config = dict(
    qk_norm=False,
    tie_embeddings=False,
    init='uniform',
    init_std_down=0.00698,
    beta2=0.98,
    grad_clip=1.0,
)
Each number is 500 + 50 x the weight over its row's rms, rounded and kept within 0 to 999. Layers, rows and columns count from 0. Numbers have three digits each. The size before them is the row's rms in percent of the matrix's.

# gate: layer 16 MLP gate, 1024x384, rms 0.0556, rows 494-524, columns 0-63
# up: layer 16 MLP up, 1024x384, rms 0.0578, rows 494-524, columns 0-63
# down: layer 16 MLP down (transposed), 1024x384, rms 0.0504, rows 494-524, columns 0-63
gate494 109:429473525498436514638490512513571589578471531479475410626436564467448608393461529614481464497487473504516432486453548607495462513528485529532460458505492568564411491554493492470527473518534545
up494 107:525539516533512435462488537427470449511431435583532498475545480515550617430512475578427550567465502466645510475487515557499593462477562462466549421546486455520529500423449472462569495526487528
down494 108:482449498494450493438567440493479416429468506487501471492495431535515554578548502531542534428466374567484571473549450541517610579514530499526583571504496411482555534492522454492499547547572509
gate495 107:495502426510490494586418493500502551513457519571450477492534473431526450441538555594527420551585473537481545638479444453506468464568527518479507410651460532433434525419502624480475539476530548
up495 101:472544482531485519487561449455459468493538410476526582473525505514470587558442379489554465558440537431541518441559551512558577533434467514538528419363547410509515508625557409513429524558458444
down495 105:490462514509484459571468568530511528497462595475525511499500557508557460477407593541544478471480431525477525571461441448466497421511538545456509494459447529487478530441449600542544534478464592
gate496 108:523469420482482475522536501522523514534498540433443488453540504524532418482503638518527579513499502520479547489484444494492557461490545512475406504410514586465453488476470559511473534546487555
up496 109:555485453545508563538453460562499548550543505542465489458450488511457446488468514470443521505499402503478492494550572543532454514550412476454440557436463525447496495547521608597452493491521448
down496 109:464516572516543554462471430516490521482512415535532501509438512475412473588496518458479484490559470515527464543470475558485434521523532484469467437404492443570469490589502605523447507561443493
gate497 103:431489509516563535595479516511482499539501478476453474440542423478456481483448487471467519552453461555481528582569450568498473465468518601516456512527480496390399550582539523460438423498561441
up497 102:490506458498512573556544400471439538445473503545555560563526500425481558541569457501504579482593523542538483469449495470541459478503430500437429450459412541481561523446559517580470579533487451
down497 104:499483520489485418475482496462512388400541515488496601460480494475452561535455473509448439542475528467521541650591486552409609497588501525483400480523512477512479515516545480513448494577486431
gate498 108:500495432469394538498453451420611526544515554478403443523395486463601405392521478501497402420509491495628488425531464487575532507522508541573496435512530522546554499526421501423495501477481525
up498 115:573456511461414481552491478452524468506467477492462591570487465511583483528558525585470407481432453417529478427467512497580464462546502517478463511480551530488567550479467507478570470580538552
down498 113:501522510480445520536464462490467435440430583440490512523485503523508431485412555455402419464398457504527570570557503522493542483494483539502381495525505516517483478554449531607408541508490475
gate499 099:496484485440493396488435507450457476491441589499498437484492495538536460524459609587565469578483630521432581547534509541450494478538545491482443526386489442453462485467436614481409511559497482
up499 095:556558619425468555492548531493508526535475524498510587575525556490548516554474494533470485557457517543549465520487407534526503439585474534584450508481491495387511567426544530477489565488561478
down499 098:520485473527465413507585398533487494407486539321488528435456519472537539459505491452504545459559579485583498570510457489432499495534481509444519563522455450519519496509569467517444477450487559
gate500 111:591470565493457493514525533448459511474486466443524536571505442430549556575523441423521533451485507448586544498567528491526413492462527523492487421475504392562517500565480529419518541546479459
up500 111:540482531535393483543421480506459551449460470431512503545443538572496432450438465568475544528472498509549523603512570487443503472602471427418508492530549529523520465443475495608596573567444573
down500 115:496445506479509529499542525433457520527434510431577477513499466584540568592571457410538444444498509367483546522466540582399433560439414518480564464272456479460509529561497438413493502516538405
gate501 102:545486602538517492512431488533381484502501503583560495559584553550390458533479491490452453471505599531554501561481441557486563407511519446454580498479477553483533455514462523513426491453459416
up501 098:474420460533518468460485581461447482412486463458465515490541494513502521461503571587594427533547497528489521468485614493380479444605446490507521481477435488509438503503506482563497478586567532
down501 098:439508450554468492498412540540499488548487516542442494511475492476488519486419512441518493513560529386466579408529519526476497493574514539520523487494455445456443472504536476511522446489528432
gate502 104:386539543569480536540572544486436589514547531461482525482517455578585469504553522509577403419553469461506483434435512527486440504570513497507474422533476581446493591543503476462495505508457476
up502 102:500438580542502507551526485575515521584534586516469554462614437450541537538495430499433494504492590549586481492452482466594583560457447481535511486463494495524529553554513437503458476526495488
down502 105:457559434431503450554573518509449555459513458497495573602445431513455457458456401582547480514477422483526618559441430433441508551534508463465526531610565571530433471429507447487607503505501634
gate503 100:650571481533430438543498506544507526541534495474530569448577518454481537502468531570508571471463468549508496535579476505537425538470468449628575473482485459545496545499469514399471394495491605
up503 097:487524470513476524461533574479618393446548531550600494525368471582514457561499499477650454575493487489499398482525480495418406543501473504441485533542505554425515460499452489464542529547501485
down503 100:467496505488539531460476462507437630557349426527516475573515462471471522428489580465402471421457408439518476636472462581537502493377521481496500497427533518442568556492463594557515510486495483
gate504 088:557473462485480453547589479478515540578588523497556564488499470540534446549486560528558475518501486477488549489473483492527520503499518482511572489546436444581498422445367595513505470513567542
up504 080:513496477483447436527494492514430468550587461455487477512468513554512560456524523504405516522462444425485588444428453431522509529541604460415424569462570457499507578532476566510589522479499557
down504 075:480544540417538569451575459455577489506551512422454538539515489524527567520501323436562605483569517577501563483517463543584500501445428515528436455550504544611407449563537398534394449488454469
gate505 088:528469533470495462504478509477435543546657533557527569528451507550494464430470588481634455584566534467482440479586593455503517505527552525463510434477426536482482448507589497530450496391578501
up505 084:518584475445564484505455453542545529510512464483551457532424464532567516516511414496451472443483468468438504492546482421532458454472466484491519446564481567473433559425380464479553540550476416
down505 083:501498465410468409639561565508473464612530544543514572491528517488377566479417515521469432536469494440457505529596493565431473501508616472510504452419561576507491542619439442530385478505577546
gate506 111:526489513493521567555506566491530495567613442444517525505580522492413542415535495537574436433419433522397475541462501413489502449509526494525448444447439606560458489403483414414520531478533556
up506 108:456383390473587520504482472444516520418491485463588437559556603467535397427413522459509563584526491548503480483473556454462473511485548502577497541478464538520555504537469554400416527450560510
down506 109:474493528433477470482459541530535546519510567457544461503460557510429469506539461559582493466420592508532497515500507453555490480423523506488456515485441533470493607408525494470490526537557459
gate507 105:498523491509388434518532541498508524507527458528447474478438552503470559472540506577526497536496514495524544475509476488520513431616594513595514435494492533566471571422493492498509435487441484
up507 102:512454478473527446462505538500471542476422490474473514477602482560427535448438493488464459532451461442560573519538493522559460516503591462463541520520466444572493450455536477592503531441498474
down507 104:511587439507463545451537528443528476529505477586531531420471585534498516494583482510528570562521445452578449501498515576515378515431437521458414440424530449525532475462487475426483595518540455
gate508 107:494443577433458502468488532555502526576467475558485494428546606504472541493628475566527603567425578576492477554457507486479538438424503487486463483523502467470470419522512554493500573601478509
up508 106:424505447576469609484536553459571487556483411512526527423586493524465474458548532599486478492473590568499460441515532499460591553485506586464537455482411518467484452499612531496504590545486533
down508 107:570457529493494505574577489397539510396449460484618477461507581528505462529516573460486533366475472461434502469553500469438532421475528484525477533551469453485553434550473531533623514501560470
gate509 096:508471521551520489541569462466444530542467439550456490453577466540557427543491517411541501450549431543517483527527493589602468478536495518472481475493483419448435521408508534464450484533378522
up509 113:506438452499432461528544476532515504495544492467536499491582542460565644434448464404412394609477511520578529605483517511503567461462615465562507429538480544455494627503564528509514530520553516
down509 112:454488541451447478452544602502485615499464537530530556516528463492512464541405515461532482469541506489500496496530519560439517424388548496493529459565519545413504496528555527514409527561488529
gate510 103:565529539522477393565562509557500433483597586431524475537538472430476381470625477492485565445510437492483522460456470557576491486468480455496568567428450463579529527562577452469493471533419495
up510 100:435541537447418477481503493535557481480472392460546470419501440582537510561560505479497518541555510518528465403494497456407538565523518535517472464491463457532513555483436519562552558509533465
down510 102:466465504478576393504520537452424548495474544465507455498536507525486473484439546586499460625457525494499494445455497484550549518531583495544539493466401596529561431377495539407553506485496469
gate511 112:517522525514454572463511514472489535532512492558472409487505527465430499387560506551516430524538480534459465562635460520504512463475542569463535468538398566503541561486673586498591501433520543
up511 115:498489480474513511566521580506466507638578591489486542484558522504444535552535407549483497529609436478459507508430524521410511485510455439545484521480574515506506481504510431625462497535586505
down511 113:530520602438513529516556587516450408477535518526473527596562478525443501532439517551597548483433517555462389470477487454508556495579435542508500487522416492475404439546469502566446485513463625
gate512 105:464467513533519508492438467598570524492544491551441478429510436504467494456545452445478510450517529442465513442429452545481386474500516508498500499536460570445470413455496522446490504540495477
up512 108:397445500522480593519421511524459518582430416515449612470503471473488502478368548502441500496523533565451489495397537526536518476599468498505514457475475551467572445396411527522467545506484556
down512 106:507556531569476505561441521502565490537494452449530569576432606530504508468518555491502532459466472523565497496469507416522558546487525484480508540515436498539439517509469525546392463488501431
gate513 081:487486489516534440471486579414552488469496552479536579521513505497455450494517457466553448561561580492593473564504536513547574547483557489419447430443490572464541538440591404479445497491467521
up513 082:539475501587410506476552520457484556501521557537524566415529445499449541470456549471439487482557527484544465501471471496443541510465503453456550499487416407474531507444563566487417505415437485
down513 077:513580506466569569515539562554515496475437514574426519575485429391478577504472435543522511532446459461427437445493540552527482506530490521503489518451556520609514479489444357444581525571467543
gate514 101:510458530512520598456509609583489600647509500562478460472448510461454540467511605487476513478502487563428516535504533516524482511481455518511470473479454538448493483419498531482498484462476520
up514 103:403520489574464560507491519462518519521532524479525472503493513445581513425483480511527545471515532536518490409364456428591413555417494462490445518528428532572569571566555444383472559527392567
down514 105:550474514508564476512548487426489502557549569488537466492472393492503505540494485462533527560479620589434440427599487516516505504526502511413448465481580427631517457483582523528547602509458555
gate515 101:511558429558415495513509523564516537593506466521458447600487559474557545572571552448508470520452424491624452562448536493471423419499419422463506503382532438484480461529532475533471432507394620
up515 099:450537406386588503467504531514520502498398472625504530461538398502515545462465453456413522453517472439439557475519483533536539504487528486526473446481417462430477554531495570410512469383587572
down515 101:491466497486533511515520507402530506536521465546408606612518497508530449481497435545538485467504472445539470493454484534546357511456445446585493440403482483503491525557525514559389435488472524
gate516 094:589546510455478488384502528544417528488578473432444510567600423438498473510581602628463513519563429471474522588407565555499539533490494474539543463509493542593417428559560529454437430574460517
up516 095:495488500472410501488490501454457497551538521529470571589530417608515537442457506524594481493467475581531492493486466552495603433494481542544499486477444449546484455445506495518509521426434526
down516 097:514458575479439453542429440551575481419454412540445465501501545523495474563520547527506477405548445515449468571408530568498531465535528509505511526670544505516437507523523475529528517486514528
gate517 103:577474392440560505428472560569554504482484497429459537480515522485506455467499561483565525560544513450568471514604512577554509488574556513543388524488478551445455455402529455446507446434486431
up517 115:485490567494500511519543504452446536485525556593491525475439420503507458557538448486477495431553415488448559497415545415446498499432515514510517487522502447492512561553517490492449500516473540
down517 110:522433436478506484523412417433537475471517452555559531521560537459523445433467532501565538471558466549553517508453528599539433463530551458549406522537503508428499496415474412459400446541581530
gate518 097:539471556533464473434461421539511475507481495642550523529563483550540572468613477486464431537528486531505465407463523455477465458529445524582560545418462486532454458463535456547603488501532495
up518 093:582470459551439537595436406542556526559465517560518452459497542492540467481540572545538525465549539572436405473485459452524566405457491503466505442488422391508518535487521559416444475568561510
down518 094:479499555434460469515431488632462545514460459342503490494481459480487517539487492541470512443505445479526493540483505529508559560485466520522523645379500505504440522488442465406569502391470543
gate519 100:532433523477445439435533453558506521515401491512484392512545477462451455577486541451412476521555502465464596590537520516445540501492557435554429513525528603526466476589516526453602582493518464
up519 099:469513520470485565478525487455475543471558485538496468504500567523516610624469476514487435598485496450489512515518539475478446556568522530485568504550524544457464500443538531476524461444479510
down519 102:595516458486426411426564484511552439521492422517523421488513447520487504478527444413475577489386458494512541567559502545525468540611486464519477498510498582432406380471471477385529416565480539
gate520 096:555588547496499469587463481605502470588468482468547621455536444506542586495486449523457564556496524496528502453491478535567518537514445469463454433458575536618563383483504400531471517529510521
up520 092:490452456464491515506428513485486499452497495574543420565496498533530561491425498456486606504477548503502528452556551511496489520483537561464481554510342558533544512479541442570538505429502485
down520 092:539505501434376505559448578524474481531553528440487557391573518502452501498566449527488537442395403534526441474481527496485465504448484517499569446482501429511439403483475416471464556447588482
gate521 090:397456501497465463393484502478598479477585470503528458482484526479477570435553475486392467480498469503529467432580524521496470594563453510438472472493441554483511477484564481468518491508572453
up521 092:457534408542542588617457559450570512476494516494519511539446514502588514530504445452480494453470530528507492499627543443570438466611459502538447427502472516513477572530507437532375506496514436
down521 088:465504531510453440490396454531501464536523556456445486527331482522489445502523554587478482495515530525496393558449492611434498575423517494590507494415471490570491537451525572497475493475570549
gate522 111:540456584479400512527599493490475533556518596441495423476494499524532492476476517502565524525537423525487568554423545483500450443538488522502441411485455468466477540524477547448560564494479502
up522 116:517579448478490446473481502443406474560539482498496568468583468413536527519484495491521405500483536441489612515468485543482475443417508449555597640605609439480537522445436503554466435440525594
down522 113:466538512483527507463520581449559489456517505505485487501435422489505425556513405461505512508484508480568482486415533468397524547479492477475580530523551452492395563538487417390368477569432502
gate523 105:489574397494508500496491465522521461514510473562552447465491489539566483410397454510549373418532549508514519508500432480560521465554612524516553455498445510513444541444535392532423475631455461
up523 102:520402498519421463474536424456506515532583486405532441420574355508564541512449522491555482516581396539527473433506497488521563414490513505586474483420501498541466482521454443548459505436462468
down523 104:530524419510483580462467441432439590466447448524497421505485511495494442518508522429504502458529510493446536519579552621436526415540516464427494412427564474527543449406517472465528538519445460
gate524 108:563485524487465411484503494588541474531460557454497396496500557603508447476517536508377441517485573510479580517506478533445458484543536406464496414495514495432588552495493597447531488519503591
up524 105:506369454450586537497452526458468474522504478517402554550551404454547506486503496400626531537500469416522488465585543471504526521514505481535516517470523451480435513515494390525487594407471487
down524 105:606492576472515472430504485537428501521565542563499473477494517510564525410443538515513451528557537457536541463454422533510491496588507550423616406488557469544440491543539507441536565482469470